config.yaml
num_hidden_layers: 16
hidden_size: 256
num_attention_heads: 2
num_key_value_heads: 1
head_dim: 128
intermediate_size: 512
vocab_size: 1289
hidden_act: "swiglu"
norm: "rmsnorm"
norm_place: "pre"
norm_eps: 1e-05
positions: "rope"
rope_theta: 10000.0
rope_fraction: 1.0
qk_norm: false
attn_scale: 0.0884
bias: "none"
tie_word_embeddings: false
parallel_block: false
init: "uniform"
init_std_qkv: 0.0437
init_std_o: 0.0437
init_std_up: 0.0437
init_std_down: 0.0
optimizer: "laprop"
learning_rate: 0.00118
lr_mult_o: 0.918
beta1: 0.9
beta2: 0.98
lr_head: 0.0402
max_grad_norm: 1.0
warmup_steps: 551
schedule: "cos"
final_lr_fraction: 0.1
batch_tokens: [32768, 65536, 131072]
max_seq_len: 1024
doc_mask: true
z_loss: 0.0001
train_tokens: 387800000
max_steps: 5365
dataset: "wikipedia_en"
Each number is 500 + 40 x the weight over its row's rms, rounded and kept within 0 to 999. Layers, rows and columns count from 0. Numbers have three digits each. The size before them is the row's rms in percent of the matrix's.

# gate: layer 10 MLP gate, 512x256, rms 0.0552, rows 358-392, columns 0-127
# up: layer 10 MLP up, 512x256, rms 0.0529, rows 358-392, columns 0-127
# down: layer 10 MLP down (transposed), 512x256, rms 0.0465, rows 358-392, columns 0-127
gate358 100:507445517471422447485547459457535462518499512488586462470556526514499492477490536481528485490459529507483528565545471480465442556479534468470492478583579547509495486519527484482532429502560501520462482542423556460423445488540482494566562458540571538463505449476571480482497557523546463505591583434483527494506478522476567526485474596498532498524499517495517487530521517483516421438471
up358 099:529505535566461514527520593483536515519516440465419469436493530450525527480447496490478452577440473503450481581498510500547504530556456560438510535496551556494516490530510443549590464490484512512453516537506491493540516501522478559533532490444446545518505539472461478509500462486430548581570510418482536475490560461532462524495474522552531429529536471570530503464549531566506481501529
down358 099:474561507537489541495551527448434452517536464460467472458479521546522503527440598413424442392492472496545495457510556435568591521418451459460479559437502609469481491525522549546593484493496539520425487480530570478538466476465508402468506521489490505433532491555548472517579513497549568523444465536461563504497533458532553483586538554477455501493496508575521529508504496496493531472501
gate359 103:521506485514561505557506486536526487532517524452487482450524461505460473519466572565490568471440480529455544501577490555450544453489491541474524544473535521488485527507450501481556455481493485569506497529492528453458510488499474399544517429439478566453559476494569427509578617469506481565516472530546507557463497546490498469553565479546568442468423518475473553470585443597557484473493
up359 101:516493508491586459473489544504496519461439534497491478453532450437482522463533533434422520523508509519470523444536521447494474502547462502446502503483500505506534447523465573523440451478598503526514502497569484549520515475540498464501463470527493553459496476539465444528554540395483480497499487530563561445454524499476498471558498441518504459552438496389458529531475460528539438533448
down359 105:490502540427551545530526435497530591494498487510485501492477532642533529530427450493534482490549438500561559553476472512487500536500510532491422459488521516493496484528486483528398527497470490439546435450544498474475508484429449570492507466493612414449491610479507467519453576529449572517423565448451490461435517536512586489505434473475459540517528499539525510534502562506490511547549
gate360 101:530516551473490541429510526500525516458448463453473513486528621455515500493470558588508551473506437473496424506575527531501494519462568532514604428503440500451503495530521431497478596486477580496530518485419512469455474509494509535480534505523506584485438498428442467503498487482481461530514530556485525460501497546559502474459441533509457519487460490399524511516541586472524511538511
up360 099:470559510493528412502460438542544575512590545504542506533552563503468473442438501512459468473533414463555420509516429516418492491426550493444580445538534526536472522432521471415557475441511500451523507502496537515521489451559488423457439477476477487602490520474530461472487514454461491526515497475506559435565490543519507561514493499523581479475471509442478470470495519508496522517479
down360 098:480481482529503490474415511437515496491502556498497505446472476484529480558480454552495472490490548476557496543552535549550527473516524524544508475485500535474391505468553476509456458504488542500569457492463477499454525523540506479559513454475513577476527535455491552461433518597521527539480458471486566536524575501457496538544537563580462440474606522456527544575518450476526485503519
gate361 100:479488497499482559536512494496543459535542517465548467558515454450567478545526529417544455485519524584497517450504424492436549438498534479606509453580528512458514448560473534473500539472450453459489436468538506562505499497537545492450478475519559493494516570532472473513579546513562529589434566429520502410491462453496525466504517440559496503530591439560485455453475487438461476528587
up361 099:442498502448554494458495482491550454529478486523483565533433502514532512546516517426558471508497484470479513521543454513538504523493568551539431472446453515498551440562433492524423549486462482496487506470510453540476490509508496509506437540497510507515582455518533522525523516490500569513526514486445481449479408473446516485496540555514487519472532486545513480460494524451483491510518
down361 098:489517531540497579482532497429515494531486456517477546506474469498502533434544546447538530489542560533446483526528513519523576488450467532504511501481519538432449518523496488556493560484518511525658500522433556546436507412510497441466476501510579542624533465522404509505562551506519444533525532530426487494560493489470484541617487495506513503460504483484488475531468527438512513498453
gate362 102:518536477456508512503518500512495488543515458459575482553483530484478531527520538528432508479520511432485495567472463520533528526509500581474442449472485515516493468521548535498522500497444494479477516559435474535467510446527458450490561464454462550557526482467529449537531537522568471569577611520421479602461490541565492524503506486410468503481527476526464537447539484451489497505447
up362 106:411493537532470441515536511489527581494614446483503514530558485522528527482489536540508503566463590496492492490503558504457486499521527521498560483505491506529509568501496558484583474563491496531485509497576561532480505554481415498440532540507580512535482503504470519577509521472543511515493497534490466512567529509535562475475522541495471540515441484573557525523579428521459484463469
down362 103:452454483521468509626492466479491532422446453466486507481524545481512459465552460457484501537472486482503441482454496480520459440541509512496529520527468527522507500555565549451541484480415533537560538519510573546524444495487509483443452421549529494517537475527493500566485568427546483608502505491430481533472479469571484463455538521448556515448448573465508533461543448514522487445505
gate363 106:501535481437441425533461487522486534525441521468485429530573426563487450514551490538480523520473528569513576543501521456475527480441483474482474453486415464481489462538459525510512504539530467472479500486447517390485521440401448469519472515463612483477457486421506404528540510485495500514475510513450462554484504500584548555549524457586438537511512492553518486457489523405545524471521
up363 100:541581482477480538517517525509512490541568505472502514555481448523517530499538465442440464481525522468449468484521498508497587436531521458550451360543512472470457502499520503485431501528463444521503436457570534414503519503488566507443430496526500532474506494512528513480567517557510512520513517498480441525498606519487549490459490485474438477495558491544516516472548471482525511471489
down363 101:461527506557484504442444583475574508537467467497555503453490479481458496467537466495458503483437478499571449462521423445421455486560519461498479518522571471453585540523502525480478507499485533518544511514553598520501433571483513524480533474482464496505513545448432545487515505464426474498504476429551554473486552474485512510500523550429591499546489567439491526512552504522486475484506
gate364 117:476477521480535439479455477479492488461449469463465446509486483523470465469495478441508518486448422464466515523464588490480552528459583485388491507438431512520498522496527539532548549513507509482460557508466611442472547433525479502411524478515534478555522510463459448464485519435493474496449505507478522530486502510477506482538471474472500520563509362511467480575537580524492455515534
up364 108:555532461566470530489459530497540507532509500555519503463464510448529462448534516574516547498471567557495464500517438514500515510497447486547491427486519539468520495472480543426538516466528562505504463519519470566487477531555513486597461533450462568470426466544554508533473559567486441510515479422562512487535487487561542473525417489511497557429491562499440451448485421471539465529411
down364 102:487468508469523508475510479533514517496486454517550457498441458511455462496450465447472589451502460530489485545427554521545543481465490461398422464474520474467520516499481514564536551494545437433442539578515509423499518478536530501423520477503520476501456494443460398535522569438469505461510466524465483485500591468511538503584515528503513511479438446517523519559493528433523465493506
gate365 100:490495444511464415519469503491485522476468472538508428483570506506495493538573581495497482483510514522499485511507518464535522511429463484477504553414502546503481508586447511396510471540437561506488523443494493437547469502527457399530512527448484603478505443523506475487505411481489456536506489530487458513528507483425448502469513515527566510585495499584539462514515488477593432414501
up365 104:537538482548528518523485464495473494466556449453434521538468476467599552439481522486537439528496513514556596462470492478495475494514556444526437400470468572515515467490553451477525443500450556519520453538431552485565429426517476524517549484500472529535432515488493549477463520501522468493437476484552452485516445446494518523554506478454474524510453499545543504462534544483452544537450
down365 101:486561498576427439524519567452504519455519486523465370528474561520446505450515490509476452526440475472524508514512522544466476532472483514508491510491549555498455481607461478452605504490513533506457522521503507415541450507533478431527487527479564623501539463514548480460580447475500503560506516580536501466563510509504472550472544476462534445554535523539401532509544446487572444473510
gate366 096:468474487552495482512485522510549514490429465462576518429484447466538498536513532571542531471532582498505419446487461497482511495527585470496520540450482539450559538532503481416511502536492496537431494543468492511449435513519538466508455489476547485545521511514490481471467549545552503536473562490477498478513447557467455493501507532527504511503559546517438453527450449460359511528530
up366 098:456480535548567446546520579498547545466534597524440518516463505476549461470510495458586505548509517526522452428506449523475534497539503527523558559497510551450423460509556529517494481530462492471474457518426545459472504511516535422507490621478489477435478465513547555492520475511516469468532460482505529484538479491573482538455495455461481470511488526511567538544539515470464556494489
down366 097:494571551570519543515446441450479515495446549470551544390536455464555543543556509455484480476585491478495462461568409465519498461433498429550519518541454509475511467629489513506440524526512531460526515479515540482520485507499471470508532487521488495482513497475485472499494525510511423468484477508423537445521507533488498524440450484509507491534502575463515451471440437463434487513548
gate367 099:471486521510480467592554492585532511513513539521524479452534497422494545511463542497483467405515471550496449510426546447501491523514499424483489547529484456497658544482593577465496515508534479512474533550498539478538490516541503490454512478537618546461529514432411511482441540437549445536450502490499514491458517461580471491490496525487502457512404503585487477511456454496526547458520
up367 091:534489450489505438428562505467555428510503498448488569558548478512528500523526464565470485569473530493512567526525566530491512521534553516586509510449535522454467495532477422510523506477508523476505489464490541523526529441486453509502540480470486446462494472493529493437475523545478549490522550504523511504584452472449503505494454510595456468547486519429434462455508512455466410498473
down367 097:548486536498536425535514484533579549507486512524566552503466460386419453552522443539477444506455536574465413495526549439499435502522597474519531508517497476501600495454558518450480527482498471509559546440524588495532505518575531435462516423536542495407520559423509496497478480506540487520522511467537480510393505459512474503465449523518456409538473511540464465488521485492540562460522
gate368 101:522480520567524472446503532484515495472552468531503608484506436532476442494419544493428439439508519523546556600506479546486511497549437511472460528495528517547464534512507571483532533541465492518487433479490487453454545509471454470508490547467446492481495473430567444504567508453506501519471511554439496443458471499501478449565501416474508584521484446427520445445505464581421499541443
up368 102:460486449518549537454428570557511545481538508533427474530466521387472502539424450535501526593480501553464512516478489497416530534609548503445439468488473478589488551529462485515539572564531439517522525535459510510468541504443519511510526505540501473477374488477503459490533450530478428447480491503530455494439472566511501519483445437517558547530503497522435479466558495539430475477472
down368 104:477529445551465492499520539497542502563524527560565492503459496515524533549553479484527477456567485557511422462615528502521457471481523580437570420525539501474431489469515503515408547545454574478505494498499498515478484522555472576528515478456498497501509497517397491484504493556516558455486504494567626523505528449566499534469491495425488441524528474580488513460485521425497555509511
gate369 102:495529574536481491473485500500535504461476529528544483541525503530466435545526512509461567470489542472535479526493502481480494482525494480488554502529460533504449475522530511527601496531544525431510487490484446473526538466535489474448500476484469504484481474479588460480558455450535513466546486520469530519493585582478536468449512515562490459519568529465473498530554520516502488473442
up369 104:525515489467456511522461505498521508492453454508503481492457446446492522540420433527473487482467444467440519486482479556492544463436450505508439491467492593446487528512509468462488504434421509489485481563515578493503458507567502570564526476482492479511575483477492446498458498486525486488519556512525479466462484481486560509557550458563505510538434455565507457446476565510461419405409
down369 106:555533484578449549435485485475487522512534497504539494465488541507474494515474414505520536523461498437469496475572424490538528471479473518512493543465518495474478510545550429494475482514462466457577463493474564469514455529490522526547470576454533448538451488502499461496494558494552576448543502546458476508485496506555498606507541442554478522500520461485533489512502496536512480388517
gate370 100:471456511523481493520519579495560481465535472484447455488487564465443488486509646591524495517487477474504433559425496458490545536466531496446507483457455486539551498496485500459503494512498494528538471501501578508491569519552533529539515527469507558491467535513527514463485500487509430536614451447565518526515536529409455425484457508438512457491565537471429492465518459574510424504510
up370 101:517465480463468564528476496500501510561532444520506474548501555524522533574460476522483492462536477442514491532482522497443532484543554481465483478519573436516475487535424461505412493524498439466475472445577457470520559518445468526561453496534474506506502620530458534461549441512565520522519583495496463451580557531459501499468523450460457443548477537458453518503470483537532499548516
down370 103:510581451466573446491475422607425442469445560457553484472513483545472515519547533470492496495533485468421543462490500476523444449489517537543497521549517513532525513472494485510502517437519490423637452470481437423556490490474467578501467501498520473503493543485493496511510449518493486483458533488509556441529450501508487491486442521539486562551467519494521451455464479473564545551522
gate371 095:476485545574539472513467494525515477514540576524522530459539529553549507483489497441521459461471427455421507492543443441399513484460505572515460588523540524530568436537540502499525436484486468452476511443551512515400480512496478506492534493517497498425448516497484511598507478465471552546555477435518504475553400553452355537504558517497503462479479484497501468517470532508531499570508
up371 099:547489494467486537516562555449499477499452549496513433464534473509568529568452521512526437514557472473485531521476460507578447479534511428464455491543369462488517529429484470529556518551568557473539519469511426496535515464512512508479544468468538535462466512493578490496480447487569437602514444526496498513521451538455514459481535491500535479606520563556537497476565447486492532490536
down371 100:485452516514530482539497475513470582531474520545491525527508453520480522537501460550487528487415542480509474530515512408559469468472443478497490506521509453443458519565534492545509513504556542562538478543530477556502529469493465614509482438544517518530513505451536461443457451474449534528508488503469505390533500470529526514583558533485477499524502551407465481533501487435493537475478
gate372 093:481531499499476440478434500560548527536456468534521523589470499479528493477499506521490553420500523525433483522468517461451480451526553372481482457470505498513514406492484473434481503489471447507477503494437610517496509541477473606488460507569444542537542478474442511503440484468488494487504588473528501491531487488500601539412493536580529392551513519457495452492478503478532475514446
up372 091:455515492434477476478472517486530438551565461560471560554510470481523453463479504506529447494544476502493508502498436498499500501510523474483420464449551482476466408500503498462440534503481492453471541447381504509514490476457468540494477605558443529522512525482460455566483476522448473486519576451478420469447537514489533547468485566553503423458514485463483525529470556510471475539502
down372 092:485522512435490563481521473501472508527563463481491509539503497517474545503525433484498481538606570525541522477545533567531545517511472493437496495447441474489464427468528472462471549515550592478597521429499502522516566505536479519501469495537560384494447511497555517538463481494430441462506546463440435468480503508475516504529513470492481503475499527502451535545530514466489573584512
gate373 104:537450471546572458450507507547474558511450514549540491530480461500478504481454560488550524466543567591480526483524517439532476515436517415517510537507568583458512466566463477490500485512541453583502457497443517499521496515501490492486485423480496527500461499472452492505526529470542530503476518538519434544494508526500572485514521468587470528511501540540482487454476524464517541487453
up373 096:542565519490502483502440513415539506478536496424458400480469438524515482496536491509541502546487472449522495541470440502488472475567523561460545518469501503490512507561469509484523494483480504516498451500528527494510491549505483495538497528469510443580622446552584486476487487519529511485563490498521556466427441487449421483496458519384547492516588503507517470499418516477478501493476
down373 095:461468534533451516519479397543558483464440516530559481586491475443462489485545508505484572487481485540479505563579507524537599522506465449505506476530560522460518474539487507499529493554448492495356488436494426537537446409513420493518498508485501512547523513480559503429575465426533506489464509394516481498487554472531493509539474453538531532550494498540502526475488540475480580507430
gate374 101:431440568564382526476516440564502504469463511532508489477486515502510492454567525554467504468522471492478536524504460491411478487500495442519458458428512523449443462477442502481478521489476493470515470459400582515468556501554453522480480469481568525483464481526515494463524482528531546514516565573444485578523494550458520499478512460467449398499486460481473515491454526418455517493472
up374 105:556489435489461462527517511514550495569476497494485480478509523480494540521449551504526483554484571517545469447498550533510520551516502488493552519546478464480479550424462495544550504455537467556462474523480504509506521450450512531427538460560473480447562450436453485451539500506575434563438558532550462517492475475541513473474503534542545461533501573494534487429479545475481458449552
down374 106:501471415568526442494465507537506486513478498516445482535497514487481507515522524531498511543513518515544464489516417494487465542562481455525491511519471436502410522502477537466507499578520574554435469576475516561512476494471470552440472439417536469455539490527471497406568475552513466527496487568565432470518491498558468543534526491477571466555486511486498428393526584493519501491497
gate375 100:522554517486430554445441423555518484537482495456545493532468485529415493462530442538458542529483464460476541440482569498433529530533529505537479564512553512499492458520570559466494476507561487550518508523481579551483593471543597529463465394445506486529515449464449438503471523535544551538537562534581478499503498532478531550460511486497434491578483538501458504515455555496480429463490
up375 100:511494521496562462487539512464471531478546469430488435478549440467475462548592559525485444550473523439563496535470443529514511480470464537444485482516480490484490527403458472580499554454482479486415436465442493522516502482470543493574498501448469483524515526481458402468529527466498434490542557493455441598507535522552522468494452557504546445509513528470479483428502565448568444524576
down375 099:498504501547518504510478502528490474501435454501489554573479517515393565509476464481474524508529474503523497407581551512506527460506471435473546540550553535533455500549570443521472465452527539536415489506465486481525469519499559470530487503469528478514484490515467507433559454497521524506559512577480458490550485507537500513461434446546456511624477450535489480494543503503522556448534
gate376 105:537485516571443502554478475521500435509507568478463541517503431522515435442526495576467571520520441454436478485581540499494543490478534502503502461480482539477521466462551504365526509431527468515545535494472472494490464479512521481539494429411499470518520552468419483435457510510438477485461442484395597486508560488501532486478485522448561485456542461530509480570599498498461443453554
up376 100:447554483496497509465552485481450523511476544556537511458504507512484531520475500446486501530510478539450485502453540554516506448534489525634545517516592460489404483520558491486570543571543477504467537467500552495508507555568427517442480561520514498527511528502481445532532487576533495499530597540512558551530471450485513538513522523493539440529594518425469565502466551502507447521567
down376 100:531524493482501519549522528468512538551506453511547556458498461490513513560523465504537480503466519495555628430516480562532498506495483540489438491441466469501483580518504489603482495528523537471394520512493478561559489463526480499417525517510529567449503463551534471530530486441488520511488534488451494507480468421541479480556544535565477527583472520461533490506412537497510554506509
gate377 101:523468478455555494491510530429532425495583465505500543477535616508598497508531472501515538421539558465527446475463515490460492465532540484521478482499432490460494481449543511438507528504567517486488487515488569503505534500487513476556533564516493578485432472549493523453410489494522434463500446471456545527449505453448458544556602500489459524515477477621497488476531494553511513421401
up377 098:451517557522482491457446512496509445509466569502565463577491463454468501466610512509497453572491502524517492470495484517535382428507508598509505476494565531561489497486495470520503504512504474525538505604453531580480538515510538465539468546464460440427522528570510486575512496513479487549561530472466509497490452520462523471440555461526423457549514505497440482452490523486475501542600
down377 101:477450448428534519437471507467513489492493529533455548454485553519532462497505492506537460542494551410533548472533499506507464391505516463563541526508405560483472553516534500511523519555495592458512495491457506461462563504435454411502533493470547483483517523448549542495458431473535443525466526504456510543466483503460502498499501481531436485514487508500486466487518463575524449442402
gate378 099:493537496513513518533503464508518542563505460535478540551467541539475529538492469492533545558503422448412465465475505470449463526580493581513491495490481536558513489459473545499510467557458452548531505557500482521476509437492548476444544594506427527565458548466476552482470600460478439466434557488538520500521530563508542492422495568560537505533409484472429485425469496472446462518465
up378 099:540500504475521529541515531495552546455480532482553424501506555536544554498555518406517532510477530508477440383554542448536448519462510507544513575538480527525523489472511543514413466507460537561515550465520504386488497519491496507447425555488491499494485556479499543597505576532559484476461467433471440425511499389497493483456530549569508480463433511479487532552455456458475484456479
down378 101:493434471490489574577509528441536420515495520496460444494527471645508493528553497514540580495496488492531482544611414442479439495447549574483445479537515515472510464488551533511468470486492534536526477486488444555551551498573564488516524536524508480578443559507535497514559485506483449440472483440507498420574493530464427503465540527537494528506507527467391508481509487467522446478461
gate379 102:574467486475486443489483460548572439435426483530543546514509448574510474508479500567487486546508476514511573568449537522453502545472538546444443462397455495499473456509450471492579570543522526493537557445525500460455525434421472450517513611488492511511492455521523487444599520461585473447491458524415537562484487514514539507478545497522463538563486473486501453549494583461488483451565
up379 102:478470504468578500412480418525506559523428553474451480568517483492478546523468518455563506538478493423560489495464516486487404429494482514515504524518441458480499504478483475438535527478586507418471438501453506434493581444438501465510471577481441457475521462530424513458464488542488471547526504525515525524500517535565496567477451469525507585590455536497504497484516564528446449556578
down379 102:526489456455503518496501583538518500546503499427481512527484489471517608540497483452572459523449495518540490453425531502520458381573512574542531459486527481480501547500529456509474466465488373461411450537509436509463430529568504490520455486459453459431480458535473510487601475465487486480488504459512459450483493538505567452476513581557500489532512559522526546632514536513489520534540
gate380 101:511453517505570425424546545527565453494478581572522501487460462497498472457475535490527457507489509536437458480524492521496541458404570513495509541523617559421472513459525519511543452435453584578492562485494534485422447500499430495528451501471525438474456519449478445500516468450505434502452466495549483473460522482503487518439476469470499497426447471551511487485511494474502554535496
up380 103:499456455486499545552488535521418550553481475431418483508509462483462430505476567547521500509509484495459462538499513534524592499553553463456523475483472466466474525500496543549495478533506433519526522479555486488497510500449500508524482496495503443522529564541431500535454558531511530565484438522482506476445525489451427548519455423434556552521523539554495525491447481408554558488505
down380 101:518560470422515551479598533462441490497447531507453503462496533556546553522497509499531529492493536516562517545528521517490536540483469483557565518473421510548419549566458489511540509441486523448485494486531601577558503529547561550484482474541480562515506554476540484512540544493487494490544497476448455467540525422532479540544527537550540490540562488452478541511489571469568515511525
gate381 097:509384433519501535540497558550544463524501523496493491560437545542422472473480510535560481513446526513482497481508470524499442572492498548439541519548515513529559497403417524498457495479537465513491533434538476460511540500535555468494539484457507484451516446557546537424497475528483421511497479460484484512493476558499503508495478510528483488497522531526581470544506458563505513398423
up381 099:532507543541487498477532455502459528451515496498474448477568497469455552502490517464517473541523513471562503504521421477466466472523516475455561415471417519510526558530432508510517454479481439474546394528476501561601567488481529499508559489486437529499468449512494491474495468485510556558551460478460484498544540524514578500486439519496483536472523481491532475472523522460480488489472
down381 096:559520517437489485538521493542447432451493584461525558441548463529553489480454500471445525514495436526446432562410476541468513558471521480463457525569537540501490517529544553472513502450458541560443511485461543516504463507462470496544478514417495534545533490454531494507486446565475502508536537562474484507503519504479523584465533442460439478432524510547472501479529520407499390484474
gate382 101:531474500515418476510470519519518412463571489492525483551516481528511471521494475468488538487474523443462459506448520496501562561449539421413444421523465489477531474538561444522544488491559570444510481509524508522428489450518581565520548499505465515460510483509496452477504515530505532475561499394572497522493473545424509531526443530449481432420520488484481486462571565519499489463491
up382 099:494523502479478466553540503629477509498449561471426548442559482471573427478526462523517535486496414515562529493533505480513486502487540482511514512417502486528528417506468532512460505490457421474465483505543558521507472523472485529503439509540518520407545454522548552441489490500540467462542435482472531540539471530531427560529541478509546452522546517524482492532497391491499486527463
down382 099:504486533489506447504523551503488534566472487510513495535456528479493527509490452572486438444523457494482545526534479495446524469519474556506527509410495496531545469465515513440509499527441493498371454501479440544490504470463444512457494507447537520520567453520597518486533454479489527440494498577492529530508507465560490530556571500512555458599538558480538511535585502478456479427503
gate383 100:511435507533597500543521506527532443535491424506451509497517523505484498549505459458516522483480512451507581539514528465471625500565460512435501544432448495522528505551465608523559474485467431474525458550544480407530562428476465506488569533502495486450516539478483496521523423509473455523424503472547450461464509463534505420526537488479510425557536454519497492480514562448518433488459
up383 096:460411510435545454488484484527451461563516397491508538525527493504520443544466453484484506492469487509579589563568513562496581474515395434493516533505479533454486506507470559577535493566495430475542490579569407417485485485468523507538541500492491446487468514477512493548548455519468491527473454457484425477511497501513538466494503470509522531509449472513574547477488501477455452467492
down383 100:426476531439478496511456518508548494475454525521516511491515456504480505472485523474511481532569517475480488437515514444520446550497481467515430476531560495483542553499523484494433558549513539567490498441457543568512532616506562533538541450486532468587462459548460481464484568523492523473525495483456469438534507542516550557496532478515547468478475552489512495479457497511421474483515
gate384 102:479534479535401481477580573523495520475520477489521544558490506427494469537455479481470530459448522466528532473444501507505509570541497503512485513504534479544464456467602499490580548510459534504490500621501580456450525466558450453543583489552496504474460441427472525463467505475501513454529535506463401504525528499478506514500500426523514524499519540612424474495546443460452538470526
up384 102:511568460516500424501471480498490516519542531470529517513522439524565474523487528476463581456473485526504557478538509542507525479480463459614526515483556509518473508553450515466480474565405510541468549479524461506486465508486483504459457561535549522408485474490520436556442483462468522470487486487443488502543522553452555555480490484573478499510476479534522491469483531502558546435445
down384 099:480519560520497553481531479496458466461521461483552543483535525492446486496494528482520577559454534553525484602485414510505523456526522549517473494549568471572403477516504519440488484511460595483621479479487488487502507492565485497533557550544473505422488569448529444507528488537485445550516579540510523436466548512473561504523543534466446529472479509433525505463476466482502526494471
gate385 094:523395528471532441513456468520548511532523513505550547523402564567541515483480497513512534505549529449514535564517541544565524515572588418548509487506491505461476435553452464480522593482544545481496528540493550517382532515565501563498535480489527503559529491526529547446460489549509456493468509528454522515417510500511503469543484516489534514529486460492508502512497462504466385515502
up385 101:426549535550494493464476455459549542541418520520491457474571444466563534546475479515499452554542582467449460471549582452584508461516476502499500495504598536470513476494466448439516514530575572504466504498516566556462501482478525530501520430449507523522500464534467535487504568513482511509511554526534517484483487412556454532479476544558544438547446447510516526423522537522513419510484
down385 099:511464441465485548484488529488450509483428516520441468482534480541525466509478467478576548461519442527495555496455481545488533508588589464494540532501458396443376455489464552537491488548454513482687516518528471505539427476467549520440515435421496528516517506437442496522518496462434491514454487530472496470512466481558506510463457543550529490543539503493562468454544555472520539445467
gate386 101:497527443516467503460490502521520514477492468491527465443555414475473465486545494492523540494479511410407479483532524509576509484503496577553524514522441508486464421396437490457479570429487499538469468496457519524515464498468489457414513500457466529467542515510551471457535484468471545500514501497524467563536546461486450547447445497459546467472484481506479478538509487514534570513537
up386 098:524539556501545469549400441468466428474572464435441489539502515557451495528540513459564500518468479482542543537529519506506521496500499421561463473522459508570552484519515498558465473507509471563498553462554552423455566495452510577510507569500496491527478493513426493499557478505508496512490535555475477556471417471529460498504469480494544518515538479511597456506484487499510437503541
down386 096:535491535582450510440507521526532509510418466544501491367463578431494459513445530558541508558568570503474467543481494460447488484466499462481558497498416449396476501485478471484564516495527516496438459447523487473476472495506507494502540548480523521559485507527457474515504539431520494451577484575468444466495516508532493523511564531495535499469569470516458475505439462520465447463503
gate387 101:470519533543463510562511514554532413499523519571510555510413544513450479494474476533559576453494500546479526550536481501464497486502480449463480604483506486498549492461544597476482464441509590476475496468549445562494524439511501521501490543536470556506554433534522520449479452471504471445551486546555483436469542484549515427489506466470579490497548518485442491530470530569537551435425
up387 097:461537437548478516470525489467491480482537524508519630458495528514504468462434451573492522484506481571439482525526518497487490488543558478514504521434453473578515518478576459453505558491436529466525518528499465565469498530589492493540447447576493545491423462504524559451479465500523457458559479513515455467485550519535454484446523494560548555511479564432417547529443523522531475475480
down387 098:510517469467494526460523467472461503415530459484501536512527514472496504481518441528520475522476501504464530528480448518518482508487516472555545449463455433493466515512500448403575525523516535520550509508518439436521502586470516515439400450520507494543543557466500592475438483539533516489501467491468433492507532546505478539457448467591539549476461555465480557509551537499440470548500
gate388 101:528465556558478517533428497533531438445473462557627450450451496446544479504472514503439516527431574526499540465524572487514532561476508511526522482531500538451456493547424477487523438526490554518518490449494529461546451538512509540489512506503545514468487507457440449501478534496487513469514541519497508417452525510497455452490480445515443510559517472441555460395484581439505524483532
up388 105:488496481523527548426548538496469510502572536454486465519526464486485447492467477542490466446510448485426509454489445515478477408473435553476448518471559488450550447504578537500490543441515524502533486482490480500529570479447474452500432478518507391486451469531509527446511455555554583501514474481530505599514518551501547513513472542461437503521503507480519511543530494503547543504474
down388 097:501602437540555488499468536492580485478457514501600539544486524496505448493510434492473441477464469510538512486515428464571512453451517476477549512507467537467646466469534535498475453508500493416306527491454467547470540469458492435526463432440481444528503458496494513414515536520553522504501505474499459551508506503549542436479536495501474518468467453500507451543528517534541495445490
gate389 106:512505517630440551507491522541532472481504526493466454434559563517518478524504545608507538472502557465482453485525509506499550498523517486504468401488543547457507476477520436531520447483460463543533458551507539451515541473536509531472497491487511538491458433446510518461469570563516467504540487461566554544461480499465499535472456534480562456522585541451455514483551558556511442467449
up389 099:535493469556577503534492545545490539506569523568482504442547482466498525515450466515488453494524463433512483486509506543484483574461541531482481523476469509428525559445520490527480490495510489555507545496565436540523501520437506496456522475508542465457516505504465384491492448515504490457488492509437575499516475452532472446516517603447525553449486494429461476508550518558443403568536
down389 100:457499534578513508527511492479508537613486454475507528497524497537520531492435576440510421443510483488447559513452529561502489544484501539470478512520459478460455532516531464561513482559483479534451541446471550473484442460514502486426543494547530639538510520504483534511471520507486534525426555543459569506488475460481535464551515547438504507514434538469476473495484470498516542505474
gate390 101:522448541495543506502500486525497508480426478477540472509531561509520450485468487530450539530442523508517451513537465514538511520438519547477582446520508463481489489508503500559508470508452455557496529492421444569469564429442532444511533511450450512496503548511457538384536496442524460498524505526480523476542600466445451448527514543491559446473452414555516474536515508515485551409489
up390 105:475516491593545551495593522533465487531456518496417481488528484579567492459460499510500500526522580426493495510514561554527472469472513459498467443477507515396486533551511457488465505493551483553439493454459527502487537509476506449533508561517489585462483463530499428454504475480476550491518476469472458557468476518453475444447494541466487444539469522517512519449412554511529566450540
down390 104:528492447423560497497519503504468368493493476541512513461536455552539453463471434541498488503558528446521497524518478573463533485569523542424574425537508435511478465517496491519490568498482443499484485469451491488555461532502488587459473565412489525517450475453503478429494467463521540486463594566497467506553458483515545474608471471479505512479486465499496504461463507407548554562517
gate391 098:463431523522547472549519507509524466515493456471474472526419517552463470502444543506499489563497567577522467538498414532489551483464503423499460551457508465453507511508494491472490421544492546546480466395539473523544472497511589526519560467498532493523554496553522532512499581524515477487525568467462472557521452440501549515522552490466484446552574536463521511488431532441411494462456
up391 097:456422521529488490516492504515529525460510549508472479439498460538474426525514522575504600474565542541432458509517488527543521504533567550575505454539437459534506482496545515466526521493497548492488497510457489557496464499480477499508477430542510476417487436557478513487503506524510409467544475505437509510492478429518501488494519518444446515521504512419560556496467552485543427435482
down391 099:514457510504540550473545560498543447539518461551485501501465557448500471410480453476509478489499413443474483470487573511516493514495459454409518558619565492521477473483484457533505521519433460530552508519476467476510488458547495423530455485439487498512515561387442465554522461552474548506401489483541528452504501452510503516503485540542550534471531504542515474497473484513534473516512
gate392 101:503566463465457521506595507508495483558501437446484567526452460475564513523553509506559460479518490508482495571524509567577518490498536501531507458505555517492511492480485446502486442488517531525528492428374487597468558574448536476498547529440509534517529573492517514434502450501531543604502540572536523586549500457479428454454498431530553544580499577487445483474524499495477530483443
up392 101:561540460460531434474501448518433531493505520469473478487507485391550480470451394495496552526393567469588551502568513543516537440469497502545523532500470527450454526539535532559442543534495517477532528558481435527479517501471528520474480570493531416528545582507461531565490486471464521515417441531503485464444510524465522449477500422446493452465540489522465490506480540448512545567447
down392 102:479467539512520467530555520527533522531514456511462485421504524542424512443540483537486508449501474507514500460519524482431498467564541448479553420550496464420460543552481544528477513533542569531440499538521525454529499510510569530539523457572534507467469496523495485514488516493491467424526517473492456515454504493444532473511511549510459485458473480374492511513519551500479494511457